config.toml
hidden_size = 384
norm_place = "pre"
positions = "rope"
attn_scale = 0.125
beta1 = 0.95
max_grad_norm = 1.0
warmup_steps = 200
train_tokens = 899800000
max_steps = 6865
Each number is 128 + 24 x the weight over the matrix's rms, rounded and kept within 0 to 255. Layers, rows and columns count from 0. Numbers have three digits each.

# up: layer 5 MLP up, 1024x384, rms 0.107, rows 101-122, columns 0-95
# down: layer 5 MLP down (transposed), 1024x384, rms 0.0997, rows 101-121, columns 0-95
# gate: layer 5 MLP gate, 1024x384, rms 0.106, rows 102-122, columns 0-95
up101:149106156124148151110136109168138157146114100143095095174118158137111145116112143105160089132107097135088108096151214113063098127111091145121155147119124172119165134136143109183135128134166097107149126105113125139111160133149150147127101131144135101121141158163129105166123111132142116128
down101:148130157109102118097143164111144116141135111128112092122125137137114131120116133166132154167091117153113113118122162147110133154145103141095168136124126163129148066135103162178124105128103062136129118125123158121172165111135142119141136139090117128127229157096093099149118164107141097132
gate102:092121148099127101168157158148118116137132121136143130118118097139086122114101141097155137122146088125155159126129122140157127115118150174133140134100138129180128096126121099124099099098125106144140115139130143170141133116161129163138150115171111121142119137142145107155119085082161184163
up102:164126133132129122139098153137093117146111115165084123147138162102150137145137144105170136109159152107119174098127084112137182163141099131160100182121116141132132076139105132133121105119145120121137138154088098128130172133147137134114069138115073133141117139093145135146117151130116061075
down102:167120127157157114119138178159155107102105116138115131127087144106133135139144158145169167116123118113094148107161126112098135127132124137136147163132141093138124110144088129144119138106161161131175146133111103122150162168127151130140118107095128115123104133113122135120073157050117138088
gate103:138145146120110170119102104114158151121137101108132149155086151129132125081124132132089105141085164121134113111129151136174107095166097154097126138124146161118122129130129116149083122143090151123114122139143143138150110117133127126135168098129130154100111128150111117139129156120146156164
up103:049133120146146097111149094137126122161136129170135133098129146118137113130105097123100119135118151142133162114112135089144156134116200114137109144128121100105166137146126136108115067151147123124080104131169147168137135107103124149119099149122133141130184099126125110145147112171103144137
down103:170129115157107107142150141065074159135130142128141148126109132131120082120164110150088128126107118146157163109166144135098101146103137138153141170156089100125135096096123146146139095155137156145154123123127092132097128125100124130116156084093136132133033110111106140120126147114113167124
gate104:130155113139093143152123119161122137171116110120111157104105154123130172141107173102159097072108087122111136133113155134159130124129113120142109110164138146146135111161148144114141093123128074113123114107149122126153118128104148110145145130129144139158137143132116095141144152142125119146
up104:126130104092186100154126137151124116093110114084081099180090111129098124115107133160174125141127111119102123094131111141134153163120137111143121109100178069137151147131136112115132126131188168127150120131083109106098154136147144127102166111123152113086117153188129141142143109123157150113
down104:122136106113095088131134102127106137123133110136103167175163094119107150130125111130125116145131141113132129058169098118143169152083135149143119089114139084142156072113167154115118116134160159147117116107156107135138177156123137132118138120152113162152055129154156132102163087155136147111
gate105:133111133101106168152153092175101137125127141128131152091134103104118157139163149121079131074109120133170158113136159129090114169137126135153140146135102105142102114127089125087074141116119073104169113174112107114116086103123154181137098145117161161141132139123096122141145136135139156175
up105:138149111129155095140147154157142089137113106071128146161152097041117123148146127107115107165103103107098147098123148071105124137157123119175101113165120113112112125130156140161135133091118136122175124141098119125149121118122088108117114119107157159123114128090173104082131194149110131120
down105:133144128113128111122145164130141107117126145158074123157144101099142091115099105101113130145127133128118083080171092107114099148148116120174159134153094131126141133174182152135123129114157162163116140114102150124115132092135119081124119116118148125116101115154152138126138139164086081127
gate106:132122126166125151145088124150134175154154095119117122132110110100093113127112135103123114154129154128145105091121122122085141146114092102129135172131103102132142120112106181143126111155123118106130139167110169157129092088120122150115135138118129134128139104150119140117145104097126112164
up106:176107107125120090095109085123089089077135100120176137127112123097151140173153145115157136124130129159114148140114122111114104130135132138089167120096112124160141110154101088131147148117121151133164136152101142095127148112121107138101127155159129107148125088127132124099085110194097127105
down106:092134175136142129091157116111134065122109173141119134108155166124145159111166136160075157079107070101137153110143127076161121106138128144133134118116105103094124133111160102122100150173117148148114100124136087145129113154137110140153084121127123139176056150121071130114119111157159140116
gate107:103115145153136126132103120100147095145106139113081160105131109132108113128102135104132147118146142188084130107135142172147164152151122113151150139131112170169113116137154110133142105127156140125152121120118171108094137145128113133143091101122068145168134128147103136146135171127124160102
up107:107123103165110151109130166114103103113133108106127110071139122105112145102142119163104138149139145173125120117109112165154116138177122105123110125151122109140131119102134099135096074097177130083104127159115149088108126154159159124169092108116186165153128065131142125111132118154165131149
down107:141136166103131109085087131134150123087125160136083115135128132143129114144189142126165185121196124140120095144143151122166062130148086157113168106144152123155070117129151134145146186137113115140152105117133161148185126087117130102115191163134127121170160144158132127101110137117140089173
gate108:081172164102137159126152152124130149094083164150136140126141117101126151132156173134159158139150121119090140123115147153128121082111119057120108130103134121116107129116131125141136122132116118147129096110120060136106139150140142175133122140151096135131124138101126117113145152164163166130
up108:159119152155167175120170142169163143125072126128163135189097137136136142117156131134086148142119137133171153169088130128082157158111153097121105150124129127108088184113126092144159107101084109153105148114120113114114112153131128121140083137102087111144120104102156166129120144157166127141
down108:126140128115160144144154141164129162147108183093128103178155108136133180131123097135124162124143127139173096114093154129115163164140128114156139134121136085129141141130118096172171105109107143125092079131157150106089082169108136123109112076146095151138149131077114153108125170169176140136
gate109:155156101117122115200117138152095102100149145154097112111129112156134123149146104133169125130142103131113120127144137121129147145119122106098121106185108099103124122137134126126081141111134144128134110125156115131104129166135099128107108154136122113153124121170140096127122158132092129128
up109:104160131147163125122083153108130114110128108122125170158151085105179181108157108112103124160100133153141129149122121122121111133086109139136126161141150109116169145132136120119110152155111148105152173137111128121090079115139107144108112125132136126133124155134159150144095137122109155155
down109:101125145158094120117137128135119100091121132146096096057103145128185149094131145128132119166131124096101168142131154141145137121128108152116114137161154126083135138121157158111113099117123148124107157141141105123128102136149136150096105105158123122100128166119127153173143112123132131150
gate110:129124112121119100110139102152131153118144155146077103164144142136127163175078144086134142112079175116111117129134149108098112127131155137140144094141110068093110119151107099092115147172121109114109099092117112170131160118098140140124134131143062097092115142148118094127098093126131133122
up110:108136114143128141090082105116157110150097119140141102124159153101157168170111109083133071144124160132114089154118173093151113101145134158135125155179122078120113121180129132109138125150117123085148090099136103109089164111113154127119129089140084076123138132131109134113144109135099148099
down110:139094104128131086143111162140181157144109111114114095163138137102146143120113121134152115136086140084125116113106095072180119121140144128146124132164151067100120099141118110101142155162120151100157074099134127139070154121098189135116159088104091093134148172172142150127127113165091144107
gate111:175129117141118106145112108154122130133121122130109100132172124076131127115177138168114130157118092124134140106088150144110088126159125118076108142147099141118098138134107167113128107111098143112133169112115115155114131128113148170157123144095105131106125130147118160124150088142155120141
up111:145111111135149116120120153109119094146119148113144121147153124145112121112137105143100136157100136149087112137124174130125094147127126133128091120116181124123121122113128116153107106126148136172135164106199161156124109155131133132133095156130089148158118151084128129132136121148116089139
down111:159114147168138115145090118101126146156119125144112118101160132134135136120112108138121165122107161120118125135147129132090108126132109128129145102118143147170170181122129112094121090125120113126138116127146095155088130156096114142128124120152124124141177124109153151154123137143113093140
gate112:163154137119117171119104099122134092127127133169173138150184116146126138113125125092168130103128152157133159160134095145115131119130140121136072092124104102118108137140124095178120130170135113120100123141091120097117106133125144179146119059128133148145128130134080147125156115118100110086
up112:120118138147101142106055137165114150093138151129142104140089113149106098104129106097123139117090144187136131130091131112104146094117109117152130110142118097101077114119148139086113098137157108122109142118081124112098145156138083128169150101109116123168154154116118159149146100087128107136
down112:139116124113132162132169091151124155113158131159145159108111123146135093132163134135114138108123143200136138136132141128119136134115110129147157081117145106161159104102132132148101111081120090088093122096131124187114128148142104136124157120072094126127139123109088129120154123190141136152
gate113:170184071139127135143170071143122139108166130107168117148171063130096106131081148146144110145146185150133146116141133134107105139136121167115150123177117140129124143116137147086169173149112112131155078141142073128112117144125132180136136148142127133137115135124120128102105121112161126123
up113:160133084102127145121077146120156136134105126133118114129100149132095135152141131126126088117128096094098148115120131147142130103121153120075104132130135158115131125138100135155064141106182175120131126125154093165138155090152108119129121173152143107124128124157181108124159146143113147126
down113:147096173134149186132131130087097125117030113112122135092089155168131134157125152134129094128128104123109138133115116112118115110129115140136161147114111108114128103109113148115089120097152129121120168163155106164175131078124152115110118148139108069086123154116119141158126141117072101151
gate114:174143102089112128126118122168119124102113113077127103129133198136098148118109079124088116142173112115124156168163131129140187141132122116157125157162117145143080141126107124159106120094144134147116158115111119128134120124128134149123133128193140122099146095158091169139126128130103095148
up114:142110132085095108118134108129159096095157133099152088125113146111089120142110124124141123143126084122116134124166122086108144079140140119147158126113105132121087142110146126129124159144151151150103102124128113135074142103111089111130139130107139138133099098162166149149114117101117082134
down114:161103069130079138150137156132142136128137120103138113104085148099095175143119144138121130145129119123122161134109145107120152066155123116134138154149115156172080086093130134113118141155102136142123140098108102153132127119124098124145152128119146139135200111142122154121128113109116103185
gate115:119093124076110131126143123134161153103111118112113137127136109136149092109140100103081140110116173160126125158130151143130154143140130137134091149143151125140103208140098114124139153159135158121155153125160091123144127128127128153117137119128175094143128125168101116177114093120124143171
up115:133159148128116176116096178142128091100136102111120123134144119174141151094111111125143125158129153095102105127093092116122160162143130146120105154111129060100135125087113105136143152127157137109116101130102117128120099110162119130112193098104135146133134129125113124112120103147138133121
down115:125139168172103119096098136120118089091157085129130128147132111127119104138148152137170166149123087113105142114113110164135155106089138116110139127119141048111152124130118133116135176125141141128105112156118139107126082113136170110107125131081102129137080134144114109156170125129136149099
gate116:136127137127104094100116153120118086104140152128088105123156136129124135154129124133154147121140104135117095138142117119121141152123087160109123101162147136123153104136135132108131104159088145122120113144092128093123157130129115159134105131102114159093146115090118109107150126126104148158
up116:133130101132127116131155132129155147127106146121114143135110126132150097098145158132065109133119089122139158096125152134133126115111125122138116128092136166123120105118114099145135110140119133101092105126152141140117118151128102150124142125169112119172092132170105132166098093149166168165
down116:100130123143114108139134129158097124161114131140086077114136123105118122138144195098112097147150130123100164124178114120114145165139114148175167135106161074123110115117125140127109109101111158109099102090099117156151128113141126152140119152140135104103029129138071124130138112125140136128
gate117:139171108125121095097155057089143113171139120142124118123139114090143130106149105114107102088136128116143076124130111117125142116142122105137118152144114095081125135101104172119158153133160094127131148094124065154151115140127124160151117156131125139120125141161109159124133147183136101115
up117:109109092136094157120125118136120100185118100085121114137143119134101108117100117112118131121113173095112094108130122133136180069127130127172127176163127145069090110109098162151092197129157117124105110117153110146111192140149166161119128086128123131123155100149124142112102138137115141121
down117:139103125128111130116111167127153123135091155145173132147140126169107162135146127107127113142082092135113160119090112138091138173143124159111124103155135144104126117152157096122091095145112153113179158128112163124094122111152069122136160119143132152145122140133127139120123117071199140135
gate118:135146152172079135130128107169142154150168101153123138103161115134146145164171165139137133113082107152130096113125097168088108144140112138119095106140129103130117070123133088095114131180094129134098156092105144126133139148113155161170148180153105160136117115136109125136119133155127129133
up118:129111133111150175097148141111118136166109100153125128112109132101127144104134109120151128136129111105109126114103134133128149095105155164138119188111118135090119137138137090110135155080123080141117109115131111120128144106156110151146144120159151126142099134128118151125110178102143156128
down118:076106128117116186128141108121148153155105103114142117159140144146116110142126116126170104109146107108113108110086110092139162119115150137102189163106151133087178111123132137123154173127179120133119092128122111084115133130150117127097151172126137142101125147095117105098138122105187111129
gate119:133152170123168155142089114130097149184129148121106085093094111134120132133147189128093134139131164121121117108132118158142140159115093110150122114127162111121116155127101088115104116145120130119125123168144098132144117133167170154143152128176126120126136106139150122113104117155114106149
up119:128115114148109156110101132154126130122117139134149137099124121132132141132103109092143121124091129165152164114139155139161083120124148106081128125167116127149155123136133093124108099135176178139083127110090189110120092106125116127143114133093107144137117099124136154138174086152085147135
down119:146097121138093148116096114133077113124111127151085126085127129096125106129119134129154126144103139159135137143139111151090093125137126145139120132175114109120140156100154152111119155114126113146078122141110130098130147128117137128158129091122117117131130108115123156158123098134048120133
gate120:156136143158146119105106105109128141123107136171111103120122122134099132170148122142150094145111084175104143100104126112103127136123116158111172161139090128130134121126120105131095129119140116075119102110155152143124128135082127141131132089164097139146144133122120148131124134161120143137
up120:128157082128122143120113128140095139201083151110131148154113189120109137105131125139144104141131135130104093136135148120118152138127103093098142118119116093146112096122136152106139123193103132111109172130182134176090110147092107134154144137140169188111129155109156121120173126049132146122
down120:140132114119098106100094104165083115157143146165144113101115162132086142070147157132150118153127157160148135108150145167111126135149125165148151111146119132138117079170125125120114095156131136140164108133142120094089136148113083148159118112117109183078079165124169111145118098136111144156
gate121:050141140160154121132110114121137120159133183139142121131136159150151108092117142140096110116134085144168131074161093148151105149105134117136059157116130079135159114177124070111104102131111145142145104124154124134145089124072115124129126137152088161127135147118128151128175113127115092143
up121:150114173184143118144139111133111054089159114157138144118156125116135106091123164109119137128127158104121149110189056145168135111137118128102112095096139105105125148196136098135145105162151175112184122126130111134107123112098121131111170105128114116127126158150112143076092095141091092135
down121:117114162149111166157117150115115083139136122156154144125088109107082131121099141110090132151111134113115169117126106100119132156140106128123133161118127118155127115128160101134104093089124096144155141166178155099136096092110137173113143153123103158075155183094096127120158131115080118150
gate122:133151152152148141109109153131111078122101086124080133094135138151080140120126136122150110142175162124121109150152132125150120127127101151140133169166126104097121107159139144173079131112092177136107135143110146116099151099124104099083115147106082144149151152140117164097137105115126106129
up122:128143118115159107122111111169093102152158128134149128123129116092125156138134118129124117081129158110150142126157135138145121125142202135155140154106123116127140149145123144141115131148125114178132117116080117134108129158129113157133156204110132113121119166116148083137107142070126147129